Part of a small language model's weights: MLP 384 GELU.
Each number is 500 + 50 x the weight over its row's rms, rounded and kept within 0 to 999. Layers, rows and columns count from 0. Numbers have three digits each. The size before them is the row's rms in percent of the matrix's.

# layer 5 attention key, 32x96, rms 0.252, rows 0-31, columns 0-95
037:509544439407554463493537531503468474490575502443527563482526607456485438443598436574497474459519416478441497534526488448511478531485450483494434447498507569518402573404537542453461484424468453490514480550493563450533543582486539536517498628586470559417492486485594462412587456499491468500
051:414558451390505514422493497501521488493489541532448426523484482479467528475473471514477447490504402524441584589470498547507515586570554449457530520509486479458588488504510438479532559626500504417449616476382434515483482467541552481494537633513455500508509428499454587458479588470549509535
066:488587465487495546485390494497523499502518491534439474617487486476546493466518539490436439547521457499493590509526444561553516499514437468482500545466543463442575534486500451453562464553478514426527533461383484458444473372473577431538541574496429414526523508566409541416453591568553561542
037:449489489495588439488540441465488531440472446505544575426549515527534464604508488536546545560473524557574463515483485515431531570432395428531503520468508504450497506490457456578460529513581421419425444534584489562527504441582473513499547475559588513442515497559437551547357481526457441467
087:526456509481555485494400527486514476564479497483439489567442541467518501466590482576442506497523500455481579556513449553513478517454477527497462591418597516507478577418499454388574454557395472449550455501529535451461486430483573463536497542547461486487554461412400495462558566626493556542
060:462482501534423522520433547437452547518452485507478529474532503497543488428447478567394469482500468522483472605474413512658507419447452482477529582514515430585524537464552479420542568551505435487466420569518467492575479529465550466470549550543494418498534452581440506464506522551535609566
092:499392578458534481482447521442447516565472513521484495524473517449534511552485491580454521523518458486485596520552499409630462493530463481498413486414487525513448604399475394424488408571408453427547491557497516467506460548558547481548527544516528498556583462513526415471525574545517505546
104:450496464526529538521547437589595488507529540517583562470532439493535416526553491462539431561543502456404473512468509496431446485487554559571538567521413539536472519517512506609463560450470524539401522543611413521469508579496506487379564450449444546482458539538495464609490536450496511509
113:472588499556511577376546506497556536591451497449441509582468470430532460537520575517489519450521476434465472526377450539536435451528552432493491533546613500497473459487583448564477425505472463409454392457436508519534505485520515526443493567430470448499463454500422458496481524506552564424
110:620513504537513577544482482655532465557492561568499521568553470453531467506551515456530448449492511451470477535432445495503433528486566553570435563547447516555521480550548519578546439544498518507513522517543520607580508511503475543510573456473509549501501503616521356554554448574481508557
107:527468461476481557488455455483503561587498554479472652405433533508585518506494503472456423509512473518375417520460532505443537500660442584524470470557559502521504483526484571440388538452520409527487494455529585553532524524545485485417475510445520533502481491493489556558438501538461484535
105:469545558481511453443495480503505517432456509431477583560624578492573481547597520509474486442415472501440524400482369477509532516495593446551552497530469466509523564482545506527529466493505517521483419380513560490534491527545496515526604576579551437445569482435551509489510457474456455587
118:446522486491423600529522404565498509470493488518568519383448477423594348476439490486564443491460532459559490456467564583535494507513465541500489597501501519623543582494492430453496445485508556458454429494532488431454447500479464525400507476456517487457539480476483486406545572469505514540
116:519450435475460469454480478452423430512461529480452466467513521450419571508512526497483519471464483521465485497494488550497489544447504530564463462520625597466396444434396495503586534541552515456501402570466554529592507524436509549485459483626578452460606487499607571456521453540503469536
105:406576501458448446495542518501575515481422608508529513490444414447504488488503540511425474514521415587458448429440512510491471499515487507428542462543511512479403468537418560471492546525519421461452467447616487473493628489514546429609525521501493500568581508557529509517519502485520641499
107:523492519514492503506554469453518553546492502483452498473517563509568469505435548565483477539442407558488484524588535560432473450511387467492459483433347436518512435464575462494490455502452527484513475516382492603519477552567476429515493439466456401524488493566510437591468434448622525522
106:527487459507519522509541452475489458475519470409505515444488448583484427537564494604420474490490505503485514460440507520502558529507513502518503483492426496503514519454473400558520453471498470515432618527383436584605488462416419501503439559537543578575467574412453514518600574426454581492
111:533496502570415520488589503503537493564534585475467418430472425530479500543493541486531489423457420504472536548500494547515435551511503461526431498474469540544541414526462597494486527555463580527469580464414515425439636500371511500449520430509590512536495448503580396486480534501445524535
100:523583416575447535506421579450557502468361362555475517565495476531457451489427509553544435557480458548484405558501512523517515524552475524456512506464542466504540424543498509477580569389524497458487484527456432476555499574537519520461501532564527448482477537582456499531488525588409534554
110:555580444485564477501537454503439463477495497472551533441499518517562558478640494520471452536610460569417533521435463544572466604533414513487575517504534475499445465543449471593556590505419504508550498585470441483467417387522474489462569437487513438514593517516429485480521489499533528515
110:449433477543426491498468564550453509550499474554455472449450455612492455511695552527422490533537465485494580517478473502418449489397467538462526542508400507552499524478509574500486447502479523429602405444432515496539467408489481483574519478462535518479529529499482526421454472549468558548
093:502471423512478500461568497462516456487488423486397558570483442343420591454464452516497522517463478442427546511484530475474517445440573584492529488500506522479500591469447435592430547520549505559532591423471463489420479466491509497400414555502534561456537506569486439561449519465491541477
102:605437619480456435503526546589510604506434563478483535519481412425509578456546508540513447409490542541524498524557491508497475582518433409494478506524573464555480515513544423458521430518485455561506460524482393452600537490519464457438451526492481498438517497522540561406550431503487593494
108:505594444536513514585424525505515526508544479379492431550449456485496566412587559579475464458405501515534483510550541477499553528473468483533530567453516452494474590544452465458429496478513488456434513512491503503476536454543486525613609480511513490425444416503569401494501647537537534493
102:496474543546462547452442484491607443482462444443565424463546464499516435491524628552446618527479503562456531487564451546516447441421637534476511451484496600490509493430488497482527500533417486544479466454473388518493472559567504505461460445535554480478455484537561464541448504446410444443
107:534520555457521550468545551570513524489519494406485585552468520460537545608518461510570466509505556603471487442489537537540563401492535476545489565464408602552471514439499584559477464517581457492547507503467430369569527610481511533502515482405519478520558470605491526500548532560482508460
101:532544535479550536513458521480477573604521406595594502540500461415449472483535430506455402497426525455388523525510515475473513535479568515526461461498422545401417470516425397546457495465531451489600591520542466431505525553561543477460586464526490547503456506485478495435505446500544556432
101:402467544502522504540535356501458552486504477499516450565499441561557530461450475470507499450544428457465477448457497521545436474469540484505491459505484475534473588538504468531508536383448565487445478525536374447598506554400513442486480446575472472500381481590569534604452465526552489535
111:535592471490531518488540480494480499531472477550493501452538595476520550443579500588488468482434485566577557369500471538458520404513568464484425490541537464510420452521537526456611491504498494534490464489469525288506556497472482510485428475450570502555391535559465486485524495468490508565
111:444446473509497485516449523615424455451484479407377490519524524500555511451479493471508580461467504618541499609481470484522508539514632468469516490547487499456443448621475472450507399531600499466464503424526470479491463514465503495497491510488599542530407414513444554399467451512512464496
115:485589480538509492463514490474453567495531422509457568496492491541518426545522505481575533558481445604469520573440485394466493607383463464465435440471477536506472578511567488518460591515547467488521465507540507530529496575478503640503462498383570518462497487519604442480409467431538471491
119:419503494487388492529478411517456585550447605549480485540494550493466539509450459552473577552417531555426493413583511524522489575535522566528548527509505544436620558494557470525537559481501496565490511358469517543470490451402556508532481507377485492540519570460490509524502461567513531527